From a checkpoint of a small transformer trained on Wikipedia.
Architecture: RMSNorm before each block, rotary positions, no biases in attention or MLP.
Each number is 200 + 30 x the weight over its row's rms, rounded and kept within 0 to 999. Layers, rows and columns count from 0. The size before them is the row's rms in percent of the matrix's.

# gate: layer 2 MLP gate, 1344x512, rms 0.185, rows 715-732, columns 128-255
# up: layer 2 MLP up, 1344x512, rms 0.185, rows 715-732, columns 128-255
# down: layer 2 MLP down (transposed), 1344x512, rms 0.174, rows 715-732, columns 128-255
gate715,092,214,191,229,162,201,231,231,199,206,175,175,229,172,241,256,197,219,126,214,194,196,182,174,230,187,243,179,204,192,188,151,212,203,190,207,224,208,204,199,204,192,234,190,189,234,215,227,178,207,225,257,203,207,183,232,162,221,219,175,239,207,196,165,229,185,216,205,216,168,224,202,216,155,163,220,225,211,124,172,196,191,187,238,213,177,144,160,190,177,201,178,247,215,207,160,210,140,191,202,167,201,213,196,224,185,249,155,234,178,208,230,193,109,204,243,254,275,194,198,224,209,197,234,212,240,247,194,200
up715,093,244,214,242,198,203,148,180,195,181,174,204,202,154,173,213,155,218,153,241,184,230,238,163,200,216,211,236,173,213,218,193,223,183,187,242,224,186,187,182,246,217,216,207,164,240,208,144,148,251,179,183,140,190,163,190,232,199,278,181,262,171,244,201,167,203,222,221,246,218,192,197,205,180,225,234,188,200,206,191,115,181,205,181,258,185,208,167,223,204,194,137,260,163,165,155,204,198,206,149,248,150,241,167,222,194,188,198,202,191,219,156,195,131,255,239,219,235,199,199,173,227,187,184,174,133,245,146,218
down715,099,191,196,203,240,213,187,238,257,181,218,174,172,142,207,198,190,190,189,198,266,206,190,193,228,189,222,187,191,203,165,174,181,187,221,180,163,263,203,219,209,221,290,193,265,175,236,165,188,189,180,197,184,175,174,260,149,175,200,230,194,168,232,185,219,183,199,241,263,280,233,184,197,156,223,247,210,202,216,224,137,188,160,196,195,220,184,115,269,223,206,181,204,178,204,166,223,192,183,221,247,153,143,192,216,202,187,185,244,201,206,156,190,170,149,224,204,178,229,180,191,151,163,228,235,199,203,210,185
gate716,100,181,199,249,218,164,159,167,191,171,191,164,211,187,202,210,198,202,198,206,184,233,265,174,234,202,203,183,191,196,216,150,154,158,155,238,199,239,170,183,160,248,211,110,190,179,107,226,156,270,214,230,206,215,197,210,171,214,200,186,217,171,213,276,229,178,260,200,209,206,164,213,275,189,157,162,169,152,236,226,217,213,214,188,237,205,182,189,233,182,238,200,260,153,216,205,238,195,195,183,137,173,182,183,190,183,224,220,214,200,289,222,240,200,254,115,173,219,181,226,233,134,192,172,227,189,164,201,238
up716,105,173,132,186,214,197,169,226,191,231,228,255,217,230,239,132,168,213,245,200,204,226,165,187,281,207,205,163,232,203,248,204,186,223,219,218,217,200,200,211,185,200,176,145,182,193,196,241,168,152,228,208,140,194,219,254,172,242,225,246,136,234,207,202,240,197,183,229,194,205,234,165,269,212,199,163,172,235,255,221,156,205,229,231,216,275,178,215,243,153,189,223,159,155,220,221,180,214,162,209,214,171,142,181,229,185,192,175,184,193,210,253,240,211,248,200,257,207,222,196,207,179,188,229,212,242,227,136,163
down716,100,205,206,214,200,238,197,202,193,255,196,186,167,187,193,180,234,189,236,239,235,206,242,216,248,223,191,239,152,280,163,188,183,172,220,184,278,230,226,270,219,227,189,239,162,188,191,213,181,214,189,178,152,206,222,169,197,254,198,225,145,216,219,134,180,194,165,264,173,208,163,256,164,255,211,206,184,187,154,232,181,223,171,196,203,158,200,247,209,207,217,157,150,241,199,162,193,177,206,197,242,219,215,226,158,235,206,228,206,163,201,235,216,200,188,208,192,230,231,103,200,235,202,234,182,214,211,156,147
gate717,097,165,170,180,191,210,204,224,232,186,212,218,205,178,179,223,196,197,246,224,177,198,181,216,217,144,261,189,190,217,245,238,195,176,202,274,237,242,183,206,150,243,232,194,208,164,210,151,209,193,180,272,210,231,228,241,186,246,184,171,186,145,228,213,203,238,187,189,226,197,202,224,251,181,215,263,159,178,219,210,148,158,211,224,248,202,226,270,188,207,219,268,184,239,228,201,176,247,226,170,186,234,190,211,218,234,199,217,232,235,196,190,217,212,207,163,160,168,214,179,251,165,205,252,210,184,223,176,232
up717,094,212,188,190,161,189,244,236,231,244,198,251,229,215,108,205,245,210,226,210,179,193,223,150,226,203,226,186,204,239,221,204,164,239,168,157,164,224,181,229,196,209,192,211,194,254,200,267,261,172,194,120,188,225,219,222,220,191,233,179,220,162,199,213,214,258,167,201,245,180,198,191,200,134,190,207,158,230,248,213,165,193,164,190,184,230,166,218,134,204,196,209,222,209,241,183,159,173,178,205,195,203,143,180,199,151,184,154,258,266,188,184,192,192,223,243,207,215,168,200,169,198,234,206,166,196,179,192,164
down717,101,161,204,183,199,203,186,194,177,233,201,155,182,216,251,245,205,183,201,145,220,176,191,238,223,234,194,150,231,174,160,191,223,217,213,211,191,144,195,182,217,197,190,216,178,216,210,169,219,157,183,155,225,202,191,141,175,179,201,220,181,231,216,223,169,186,200,160,223,189,173,158,138,247,218,219,260,140,210,192,196,250,154,208,179,191,202,144,209,149,154,150,203,160,177,170,169,172,189,239,230,278,223,181,212,187,167,182,162,179,162,158,143,192,182,210,229,195,197,168,266,186,165,199,145,216,217,202,252
gate718,107,183,199,227,206,220,217,221,176,169,209,192,155,218,146,170,206,233,215,209,158,224,208,247,166,221,195,254,191,227,221,199,209,207,188,203,230,125,242,159,248,180,153,277,214,170,242,222,240,179,176,165,177,189,289,138,131,179,192,181,186,222,238,175,210,184,216,274,253,189,197,258,226,201,205,254,170,185,216,233,173,226,226,189,184,216,195,229,198,199,154,212,194,200,227,211,157,162,184,208,186,188,193,194,212,183,211,258,262,236,210,197,160,194,136,228,183,215,223,201,212,177,215,227,224,208,251,238,200
up718,108,164,232,192,235,201,214,222,214,174,198,206,191,273,193,210,193,245,171,179,225,206,220,181,213,156,223,198,224,195,245,208,201,149,231,192,220,205,203,217,219,177,208,143,217,177,204,204,196,223,245,248,235,217,197,179,249,190,197,208,135,203,187,152,275,215,227,161,198,184,204,172,206,244,214,165,142,236,180,200,249,205,198,192,193,172,198,183,229,218,253,176,185,204,184,184,246,194,206,164,248,186,148,182,225,229,226,148,126,204,202,174,215,146,201,141,221,253,161,167,179,197,203,133,145,206,148,230,264
down718,107,191,252,193,173,225,215,178,238,173,225,221,220,266,196,176,207,210,217,190,276,211,216,177,218,192,179,98,213,193,176,229,202,221,195,205,217,154,143,199,226,223,187,204,190,192,141,224,239,184,245,262,142,230,193,160,214,236,172,210,180,141,156,184,208,211,203,194,220,155,188,172,195,181,258,243,173,233,194,227,170,232,190,190,174,194,235,248,205,171,269,195,184,179,201,201,205,205,159,207,181,209,183,226,250,235,182,179,162,230,197,174,298,194,268,152,278,213,187,142,253,177,198,138,226,128,193,139,220
gate719,093,175,201,160,259,161,208,168,237,221,257,248,169,169,197,188,214,201,159,243,177,245,192,184,262,248,146,232,167,185,182,207,197,189,231,212,204,189,194,198,164,189,224,252,187,235,178,190,220,178,211,243,166,164,247,173,219,220,190,244,203,261,193,217,157,142,201,253,211,189,246,115,200,205,236,170,220,213,201,245,196,180,208,198,213,202,192,149,231,168,219,211,163,198,230,225,193,201,177,239,186,197,202,180,180,150,229,158,141,208,226,151,183,142,241,214,158,207,213,253,153,215,176,224,233,204,192,212,166
up719,091,155,195,199,229,224,201,210,210,204,245,194,209,166,213,251,202,228,243,188,182,237,218,254,182,206,170,171,164,174,230,218,147,174,253,199,191,230,233,178,195,187,220,180,178,166,188,225,230,170,166,234,218,226,205,208,235,164,229,241,208,234,153,192,154,183,127,182,221,195,155,158,229,191,183,211,233,228,213,245,166,167,255,230,189,216,187,234,217,161,230,203,217,179,201,270,216,182,189,209,219,233,199,193,224,135,206,185,230,242,161,183,199,236,230,171,197,152,211,219,178,191,184,153,242,110,172,181,212
down719,100,144,215,213,224,186,227,154,181,196,206,150,120,162,176,242,184,163,165,233,192,210,199,187,202,222,215,204,209,174,209,192,221,190,161,184,190,206,187,169,182,167,172,213,177,251,255,171,213,159,209,190,238,245,143,250,234,195,195,163,188,221,181,208,219,232,178,177,201,195,216,211,188,204,179,143,197,198,184,216,210,229,203,233,197,233,212,216,219,220,174,146,219,210,157,209,156,255,228,218,178,247,248,271,263,208,196,191,186,191,233,211,248,173,205,177,187,162,235,178,236,216,195,232,210,169,228,196,244
gate720,096,195,162,210,259,163,172,165,201,219,211,157,166,169,188,181,221,229,196,163,157,159,169,168,214,236,239,191,219,173,157,264,169,213,196,152,227,254,247,182,253,177,196,203,187,210,206,181,203,234,195,225,269,171,216,202,204,242,205,159,248,125,192,180,213,193,165,194,252,173,187,176,169,197,204,227,195,166,172,238,179,192,206,193,189,208,221,197,238,165,211,211,236,205,219,195,280,223,182,189,174,228,211,223,176,217,214,222,179,215,181,217,198,224,229,162,205,186,189,188,198,182,225,208,177,217,162,180,241
up720,100,186,214,204,217,165,192,214,239,192,195,163,205,182,148,168,149,193,197,199,173,158,238,213,221,249,235,181,166,204,166,201,162,159,200,161,204,160,164,163,211,243,213,205,214,244,177,221,178,227,197,202,265,176,196,186,182,166,160,171,195,173,225,200,206,261,209,180,239,205,200,188,224,179,226,211,209,157,167,206,196,213,173,231,191,197,206,224,203,136,186,214,244,239,217,144,194,180,222,191,222,201,170,169,238,191,196,213,224,210,215,258,201,202,240,145,222,150,174,200,213,169,196,224,136,205,186,201,194
down720,100,258,235,214,181,255,212,260,226,179,165,194,216,190,207,188,179,219,179,261,161,249,190,196,197,143,208,223,144,171,217,148,180,193,184,140,133,139,93,138,245,250,205,271,220,211,176,190,202,214,193,217,181,188,195,278,144,235,240,194,259,132,193,189,212,209,170,144,178,223,192,218,216,211,184,253,196,172,169,162,240,203,183,194,214,208,151,219,151,228,153,179,200,242,168,175,146,192,157,175,268,181,186,220,210,233,197,183,221,202,177,225,174,201,159,181,211,207,193,214,180,203,195,253,175,268,171,237,169
gate721,097,151,215,219,180,244,203,218,221,183,175,230,239,233,211,204,194,200,193,210,157,216,217,204,208,241,223,223,193,188,220,210,213,181,188,214,232,164,138,213,158,194,170,162,154,232,159,171,179,214,213,194,225,176,188,183,187,187,197,204,217,150,196,233,182,217,170,151,204,223,239,216,215,150,154,203,215,199,208,187,213,168,180,201,233,188,220,235,144,233,225,226,194,176,158,232,192,174,184,180,159,213,204,183,222,234,204,192,165,159,165,249,191,197,211,145,214,127,185,207,161,239,172,221,167,193,202,201,212
up721,098,241,189,242,160,132,212,244,236,163,164,212,223,178,239,235,216,230,210,244,193,239,210,193,166,187,196,201,267,201,196,168,245,170,210,233,243,247,220,169,166,184,195,172,209,303,151,170,169,192,197,202,208,197,208,233,164,205,207,199,192,222,206,195,183,238,136,160,187,201,242,156,214,196,234,219,208,246,154,218,217,220,181,212,225,217,180,248,191,208,217,254,158,203,220,145,199,229,236,201,200,172,187,210,219,195,209,206,220,161,162,205,179,184,174,155,239,246,186,171,194,225,193,259,202,194,226,222,178
down721,098,140,249,232,162,197,164,176,157,162,241,222,183,207,193,190,202,216,273,211,174,181,227,197,229,222,270,222,174,192,214,252,177,194,224,190,230,155,183,167,185,203,222,251,222,156,202,196,179,195,192,203,199,248,225,206,192,195,245,232,201,191,183,209,173,227,182,165,181,206,192,252,210,174,210,208,206,172,282,162,221,228,184,203,220,185,238,207,203,163,210,206,241,148,215,224,184,165,221,187,196,178,192,195,170,232,180,155,182,184,209,248,204,231,229,193,168,184,207,207,190,200,272,125,138,150,195,197,202
gate722,099,182,209,210,197,214,202,189,200,222,190,171,153,235,158,134,182,182,222,150,256,206,221,233,265,199,234,205,213,237,210,186,195,214,206,165,227,202,153,162,156,197,239,191,169,205,220,213,161,215,231,224,174,185,219,178,197,196,169,208,243,198,235,197,240,204,230,218,211,162,148,167,197,259,224,206,190,137,154,216,247,154,217,198,183,184,254,207,183,187,216,220,237,190,163,218,161,208,216,193,207,177,219,212,170,189,237,163,250,206,229,203,284,178,188,217,184,168,194,192,238,202,250,191,254,212,205,193,167
up722,099,202,144,210,244,231,231,226,189,201,248,177,224,199,214,211,212,209,171,214,158,225,168,186,185,256,222,198,177,211,203,173,179,186,209,185,227,201,129,214,212,155,216,190,204,221,233,136,244,130,292,198,182,183,273,221,235,208,182,156,243,189,179,165,232,170,233,211,209,248,206,204,215,262,275,200,161,150,177,194,207,164,153,166,250,193,178,218,229,226,193,204,226,186,203,233,128,210,225,214,166,189,196,227,194,161,228,178,191,180,200,203,239,219,140,191,198,137,263,230,244,205,209,207,201,260,182,242,204
down722,097,215,212,218,152,194,191,245,208,189,215,226,186,203,215,185,209,183,245,244,224,162,232,138,171,169,211,223,234,203,122,188,195,154,217,214,191,222,208,182,192,182,182,233,196,161,186,172,246,215,227,188,241,212,200,223,189,240,202,203,183,202,161,212,172,179,209,245,202,195,189,199,264,215,197,220,196,220,178,198,178,206,156,219,172,204,218,219,145,199,192,238,158,191,238,196,167,187,259,217,210,170,163,241,180,231,191,176,181,203,191,209,199,194,244,200,275,204,218,190,197,205,218,195,97,188,205,217,210
gate723,101,244,211,204,199,196,214,253,223,197,245,252,227,207,223,218,173,213,193,234,228,200,217,269,159,241,175,190,166,190,180,223,145,184,207,220,218,218,210,187,182,195,206,199,174,288,158,149,242,198,161,257,200,235,206,206,195,234,188,213,222,190,152,239,275,181,177,232,147,257,220,223,155,218,205,219,202,197,263,203,167,224,197,204,187,248,184,200,200,218,190,257,141,197,144,163,166,215,204,181,238,195,191,123,231,264,180,246,153,196,143,164,196,201,217,200,231,156,178,183,223,220,205,212,204,212,189,234,226
up723,109,225,187,172,233,213,175,242,195,200,244,169,222,243,266,184,140,188,212,178,194,215,199,189,230,241,227,220,219,226,138,189,229,241,268,214,209,214,217,209,181,156,238,172,191,191,237,173,200,191,168,157,181,206,157,213,236,185,202,220,236,211,230,218,169,205,214,177,180,180,169,173,186,224,202,174,197,212,183,167,225,216,191,259,204,161,230,177,203,251,194,180,194,171,238,220,167,196,224,209,206,173,195,164,195,231,200,160,237,219,192,229,193,173,192,201,206,122,165,202,156,174,242,209,224,166,151,215,229
down723,086,187,199,197,188,133,176,235,239,226,144,174,186,228,223,168,251,217,115,227,256,150,165,231,264,182,223,192,208,247,159,232,201,194,223,233,221,157,147,221,221,204,218,242,186,176,214,204,169,186,191,200,225,193,202,238,202,214,261,192,195,237,219,166,216,228,186,197,213,214,162,229,204,172,202,167,240,183,212,193,190,178,204,246,242,226,176,193,220,186,214,179,257,187,202,237,211,176,177,215,202,193,205,167,214,178,187,173,199,175,178,209,197,191,214,193,149,197,243,196,190,182,215,145,179,165,150,168,217
gate724,095,191,206,226,214,195,155,151,203,260,224,113,211,183,180,284,207,218,243,227,173,246,183,259,173,181,149,183,203,202,228,197,200,211,126,223,197,171,167,168,217,217,158,198,187,150,177,216,192,218,244,201,202,223,189,224,221,181,257,153,225,224,222,186,211,227,230,203,217,160,229,155,230,201,163,217,210,161,203,162,190,187,263,226,217,247,193,225,162,187,191,223,206,163,203,184,250,205,151,260,174,213,196,221,169,202,200,196,233,182,167,198,207,262,223,212,201,231,206,193,155,186,188,251,187,215,147,212,219
up724,095,192,200,210,151,199,192,188,203,158,169,205,199,206,190,172,225,198,226,185,247,198,225,158,160,176,197,171,174,258,229,163,232,238,176,165,181,227,216,170,186,236,216,234,227,248,142,257,179,229,150,221,182,209,198,181,207,169,258,225,197,195,180,223,194,251,185,236,149,204,239,249,222,181,223,228,194,164,187,172,186,220,156,169,162,212,252,182,194,249,239,242,227,243,209,193,221,225,197,245,153,199,196,198,208,237,153,179,151,245,217,203,190,181,231,218,141,220,192,210,158,188,161,219,215,196,225,171,213
down724,100,174,251,193,162,199,199,164,209,190,196,256,185,200,137,256,230,226,171,222,239,174,234,199,160,182,197,176,220,168,218,155,202,168,234,184,218,202,187,249,174,191,122,168,188,158,160,204,142,200,202,153,209,211,170,232,147,187,215,229,224,203,230,205,255,190,166,146,202,217,263,267,261,234,200,195,191,216,175,209,214,163,213,213,197,217,210,159,149,219,187,192,206,202,187,182,213,202,206,170,177,203,197,198,299,170,217,208,247,260,215,178,207,205,239,202,211,196,156,226,185,202,174,189,165,190,172,229,212
gate725,118,238,168,280,126,170,193,134,198,231,168,182,217,194,220,206,190,229,184,196,173,234,215,142,200,238,184,213,173,184,188,206,214,181,226,212,218,255,179,240,258,254,210,169,220,209,246,175,174,147,234,202,201,208,174,191,217,201,219,145,223,212,202,185,212,201,185,217,201,243,229,239,169,209,191,200,240,201,270,213,177,214,217,193,221,212,179,218,163,158,179,195,149,254,211,144,180,226,192,214,240,157,181,213,157,224,192,157,168,158,186,206,197,182,203,196,240,180,170,105,154,221,289,217,177,137,226,199,191
up725,113,133,226,186,184,203,209,257,171,161,141,224,151,240,160,191,176,234,192,176,148,178,113,199,185,223,186,214,273,248,147,210,245,259,207,184,199,139,147,192,178,234,194,184,154,163,163,192,218,256,175,172,134,200,216,225,192,190,208,228,194,230,182,226,185,191,218,172,189,142,125,159,200,216,178,178,187,204,153,194,163,175,221,152,180,242,249,176,200,222,211,239,173,231,273,237,177,199,166,167,256,237,237,201,166,184,210,163,233,194,172,188,226,180,191,193,175,219,189,221,171,170,181,201,194,235,213,176,186
down725,095,152,255,220,206,166,181,205,202,204,172,215,202,209,230,168,208,156,213,255,177,196,192,248,199,176,250,253,170,195,208,201,192,206,173,194,180,234,228,241,201,245,202,132,145,208,217,169,191,225,166,197,149,200,220,139,236,155,256,223,226,207,159,234,176,214,179,196,177,156,178,145,193,201,209,154,162,226,207,250,224,155,232,206,113,180,226,188,188,209,196,230,185,242,208,260,140,192,258,212,170,224,178,192,224,194,248,167,241,248,235,252,233,213,200,165,186,226,284,250,220,160,230,191,220,204,253,144,215
gate726,095,216,239,208,189,151,236,125,226,203,185,200,226,202,204,197,220,209,167,211,148,267,226,166,246,213,173,189,171,219,159,221,266,218,215,250,195,222,222,156,193,193,145,215,225,191,169,248,204,265,233,186,220,186,211,206,215,209,214,244,168,228,203,192,164,170,171,225,218,176,210,151,181,205,193,175,162,198,193,174,183,234,182,192,183,192,196,207,195,193,170,173,184,160,240,205,163,168,188,164,197,201,206,164,177,173,218,182,202,170,184,215,201,187,200,223,216,209,195,252,185,169,188,203,199,205,151,136,182
up726,102,201,183,218,262,216,217,122,216,172,187,202,167,186,130,204,169,224,189,185,147,238,152,238,208,256,214,175,212,193,118,196,159,217,181,255,205,192,135,233,159,194,197,184,220,236,215,203,174,195,214,193,230,248,188,183,147,236,197,175,177,221,217,238,195,205,202,226,207,124,198,229,157,164,143,179,207,158,199,247,159,199,196,177,183,206,190,178,179,198,158,226,176,179,216,198,231,206,203,252,169,217,175,202,144,214,210,200,217,260,210,191,195,177,189,201,203,178,235,217,195,196,248,165,181,174,192,206,133
down726,099,199,232,189,166,172,272,177,181,142,203,239,174,202,189,223,203,212,186,166,181,184,182,195,214,203,244,181,184,207,198,159,218,200,168,226,217,207,185,203,206,162,186,233,189,178,174,208,174,172,169,222,203,187,194,221,214,196,221,264,207,195,133,157,196,196,185,203,220,211,199,228,227,223,185,185,161,209,180,197,222,205,204,134,187,225,222,210,236,169,239,188,239,245,181,280,223,211,191,298,228,191,188,227,189,225,189,155,289,215,226,247,148,239,181,130,204,248,186,160,195,184,183,243,205,217,215,219,173
gate727,101,223,196,195,211,215,204,204,208,183,168,194,208,149,230,145,223,193,147,202,216,193,166,198,197,236,177,193,218,214,217,215,211,153,174,178,192,232,202,206,220,160,231,118,231,175,147,244,167,194,228,157,191,188,184,241,250,227,184,236,173,223,171,235,153,218,258,175,171,162,234,168,154,207,138,210,218,216,227,173,217,187,191,209,144,157,212,176,248,201,232,246,275,181,156,204,177,209,228,217,210,239,202,210,177,169,199,142,172,197,196,151,195,148,153,257,201,193,217,123,213,215,228,203,208,202,178,151,207
up727,099,221,199,199,232,185,192,214,183,147,164,234,220,196,154,272,189,226,189,159,166,174,191,163,201,202,170,195,192,175,208,240,159,230,247,199,119,201,154,151,167,235,192,182,180,218,159,225,206,125,173,196,202,222,220,220,224,224,246,207,174,232,199,173,215,202,225,232,196,227,206,248,173,216,216,183,227,203,199,267,200,248,193,176,173,157,190,155,215,158,160,188,164,172,255,214,203,151,177,208,193,203,272,191,154,202,168,228,222,164,188,223,188,199,193,200,125,245,216,232,156,154,164,204,248,136,225,244,218
down727,102,225,126,166,210,172,236,237,204,181,194,238,191,182,211,167,205,201,205,162,227,216,209,168,206,196,175,126,216,223,193,185,191,225,162,156,218,178,196,153,194,158,162,156,205,179,184,210,201,163,207,191,196,206,200,163,190,194,212,203,194,266,224,194,222,167,191,194,189,175,222,241,195,178,222,181,188,191,211,165,226,150,142,200,218,238,227,213,197,242,180,190,179,208,146,187,192,190,193,192,245,252,228,209,187,204,245,177,246,219,179,250,224,233,204,213,234,189,219,250,204,179,174,156,208,180,251,237,179
gate728,094,152,202,167,199,188,170,157,182,180,197,110,180,198,216,229,206,211,197,190,224,230,187,160,197,216,167,247,171,210,193,230,200,160,188,194,219,238,228,215,166,165,194,177,208,162,205,272,175,207,181,187,168,246,252,215,204,208,206,180,227,209,256,184,202,244,225,198,243,244,201,235,210,169,197,236,207,178,209,162,188,161,186,211,217,187,272,208,199,223,238,204,187,225,184,173,258,237,251,250,199,210,261,177,171,190,232,205,169,211,164,248,186,215,195,175,216,153,163,173,231,161,219,226,193,182,175,191,203
up728,098,187,218,154,187,236,182,249,207,226,211,176,269,177,235,263,204,198,210,214,146,187,214,200,186,224,134,158,224,174,242,181,208,173,148,192,240,242,197,183,187,181,264,180,136,192,160,161,203,190,165,203,130,208,160,192,205,214,214,186,208,194,201,194,194,241,185,161,182,201,247,240,213,233,163,200,191,169,214,200,170,154,159,188,224,135,176,225,184,188,199,250,208,207,215,203,283,190,186,208,197,246,248,208,215,192,236,216,178,144,207,207,238,243,173,206,131,234,166,245,147,206,193,215,128,175,228,210,210
down728,096,186,184,161,246,219,175,227,173,262,206,176,185,207,173,200,168,253,259,185,239,177,200,215,239,224,209,238,184,166,218,214,197,234,186,163,237,170,214,148,223,220,173,212,141,173,183,164,210,231,219,212,165,186,142,192,261,194,193,185,186,186,209,169,205,137,218,211,152,218,188,240,175,236,196,197,218,221,192,176,227,187,215,221,258,156,120,211,226,181,150,236,157,197,187,196,242,212,222,198,210,173,218,219,242,196,237,170,215,160,207,194,193,201,221,223,206,244,212,189,193,219,195,142,206,121,180,244,234
gate729,105,146,185,188,168,193,200,182,161,219,191,267,255,191,219,219,256,193,208,157,242,204,153,130,200,192,224,212,209,234,165,252,179,207,206,212,216,233,177,129,192,256,217,183,180,209,176,230,183,202,139,213,184,226,179,176,225,228,201,193,175,195,194,193,172,231,169,208,188,149,151,211,215,185,201,167,202,201,206,233,202,197,169,232,157,170,245,144,230,173,224,245,189,205,200,184,199,192,204,166,197,186,227,198,212,267,217,189,211,199,184,159,249,170,191,246,241,184,141,225,197,198,216,189,184,209,238,216,241
up729,100,182,171,229,181,227,236,201,148,171,162,254,254,224,172,202,148,176,199,252,206,161,202,218,243,200,208,189,167,221,242,206,169,160,183,177,190,193,222,208,153,252,246,135,212,158,197,241,230,177,162,167,225,253,219,204,186,170,227,219,208,206,169,102,189,250,219,219,207,143,222,180,190,192,212,213,200,187,194,225,238,182,230,209,213,214,233,129,221,213,252,194,227,192,169,169,247,163,241,157,183,222,225,240,226,241,214,200,221,225,207,212,215,152,188,191,157,156,193,133,197,196,248,216,196,175,207,183,212
down729,094,235,236,177,241,156,236,220,217,209,200,143,139,211,221,160,145,232,189,162,151,237,197,194,174,246,212,210,245,198,167,176,195,169,269,130,200,185,218,253,258,223,189,215,219,244,207,172,186,206,218,227,163,213,229,231,207,191,197,212,199,260,222,239,179,146,207,211,196,236,223,205,145,213,175,196,199,152,245,211,261,237,183,179,206,217,176,242,209,277,208,217,202,200,202,214,202,177,224,199,231,197,242,200,172,202,194,156,234,159,155,215,202,200,187,187,199,238,214,194,191,253,252,226,202,238,185,231,205
gate730,097,197,148,155,247,226,219,167,182,182,208,279,176,213,182,149,202,239,244,243,210,236,214,182,195,244,213,172,207,237,220,187,232,209,161,250,194,188,223,100,179,196,154,227,207,225,218,265,223,138,218,188,195,181,200,205,226,219,262,235,194,188,142,197,194,216,202,231,184,177,165,175,168,233,159,202,204,198,237,227,193,235,232,157,213,255,205,227,75,205,255,200,184,141,191,209,226,136,212,155,179,206,227,202,210,191,187,246,191,184,195,173,223,232,153,175,206,199,175,181,139,230,208,217,260,144,199,181,197
up730,100,236,215,199,201,206,198,119,184,177,202,196,191,223,240,231,137,188,159,239,183,188,192,145,223,219,196,205,198,171,251,113,238,239,222,194,214,221,189,143,187,169,256,200,182,231,207,228,247,178,205,183,231,176,234,187,142,198,188,166,263,180,201,267,153,127,161,265,164,223,195,199,179,245,180,203,249,189,199,163,223,201,181,220,176,244,109,179,201,223,185,167,215,207,202,246,252,238,206,211,197,197,214,168,204,227,218,224,247,129,239,191,253,239,253,168,204,187,212,166,179,186,230,167,202,171,177,202,201
down730,105,194,196,180,203,173,234,156,231,188,181,213,230,182,206,222,146,227,144,185,194,155,210,218,161,212,226,163,212,202,218,195,211,226,179,228,220,217,198,197,164,177,229,259,165,199,171,227,177,172,187,135,245,221,238,232,194,208,210,182,240,201,168,237,225,193,187,189,171,162,151,210,221,223,221,131,229,221,202,197,217,180,215,174,206,209,182,183,124,162,215,213,169,201,238,223,256,232,189,222,189,197,250,221,186,220,256,231,240,187,218,216,214,215,197,196,179,227,264,179,207,246,204,195,237,208,203,231,225
gate731,101,159,200,210,204,189,176,192,220,252,184,164,231,221,223,192,176,236,213,225,148,254,223,268,173,216,264,220,162,196,152,232,248,195,231,218,230,259,191,216,208,185,223,225,222,180,265,182,211,166,179,168,203,178,196,215,212,213,167,189,171,208,206,138,243,201,216,179,217,205,160,169,218,175,198,215,209,246,190,208,213,227,225,205,157,196,133,194,239,170,169,239,191,223,216,185,259,196,174,214,200,216,197,223,197,160,156,217,203,264,206,139,193,240,176,160,229,217,206,189,206,187,153,173,234,296,186,187,221
up731,094,190,198,227,234,183,232,197,172,205,172,199,202,165,269,153,273,228,196,148,194,222,244,197,241,201,185,244,178,151,203,193,201,130,148,200,191,193,180,253,170,219,155,126,141,250,147,179,167,156,161,186,193,189,152,243,238,213,238,167,243,204,194,134,233,171,183,235,212,232,194,207,201,193,209,195,175,197,206,189,205,227,223,206,209,203,155,224,213,215,207,222,200,202,210,248,217,267,182,216,155,231,190,222,153,155,170,253,134,201,174,214,195,263,194,197,223,206,169,243,167,180,199,202,249,189,179,264,206
down731,101,232,185,227,260,206,186,180,201,218,216,204,214,157,257,237,259,178,169,172,199,242,200,130,150,191,195,188,161,162,231,293,218,169,200,227,161,216,215,234,164,188,202,219,169,295,205,136,248,186,196,166,167,243,207,231,190,209,146,182,137,197,203,184,215,214,173,209,184,225,202,195,216,205,191,199,186,149,243,190,162,193,182,168,193,228,168,237,164,231,227,157,164,178,168,188,242,255,209,202,223,218,197,156,145,151,188,227,242,229,217,215,206,207,233,165,218,246,259,220,257,161,214,196,122,190,239,199,228
gate732,094,197,182,186,209,206,219,187,201,185,243,252,159,244,162,239,205,201,211,261,180,205,196,243,179,228,215,168,196,245,231,231,257,209,244,228,235,167,190,186,130,226,176,215,202,225,209,178,191,179,185,157,172,172,210,170,179,185,166,183,225,230,184,205,142,205,191,228,238,232,160,196,167,138,221,224,191,188,189,265,163,182,217,147,237,216,150,207,146,256,197,227,258,197,244,242,197,171,140,182,218,195,186,201,151,189,217,257,181,160,188,187,197,223,186,175,212,218,250,200,179,167,217,281,175,236,214,202,190
up732,092,210,242,227,182,187,155,219,236,202,213,183,210,201,214,213,155,177,176,227,234,258,198,252,180,214,250,176,181,155,208,241,190,152,216,246,229,205,215,163,183,216,132,205,182,157,193,197,180,196,200,254,183,212,148,212,207,191,158,233,201,191,157,256,204,209,232,181,220,202,140,188,226,185,227,288,222,151,164,201,166,154,220,181,199,179,226,248,209,239,204,157,171,192,132,237,195,219,198,189,207,216,204,199,149,181,201,174,166,186,224,162,209,243,239,181,148,193,191,147,210,218,221,182,203,211,167,251,183
down732,102,147,228,221,173,202,201,225,247,211,205,216,199,170,193,269,204,214,208,215,162,207,218,201,208,187,189,192,208,255,248,257,181,169,209,263,187,157,223,224,174,209,134,179,212,165,206,188,236,196,284,226,217,196,240,201,173,209,232,228,221,207,176,249,221,190,248,235,215,194,144,183,195,192,167,226,221,158,178,204,195,170,172,168,236,188,180,228,201,169,188,153,159,209,202,210,160,190,203,177,248,171,160,251,194,174,175,229,155,192,175,161,249,216,234,190,215,203,244,189,213,218,196,210,221,238,172,218,222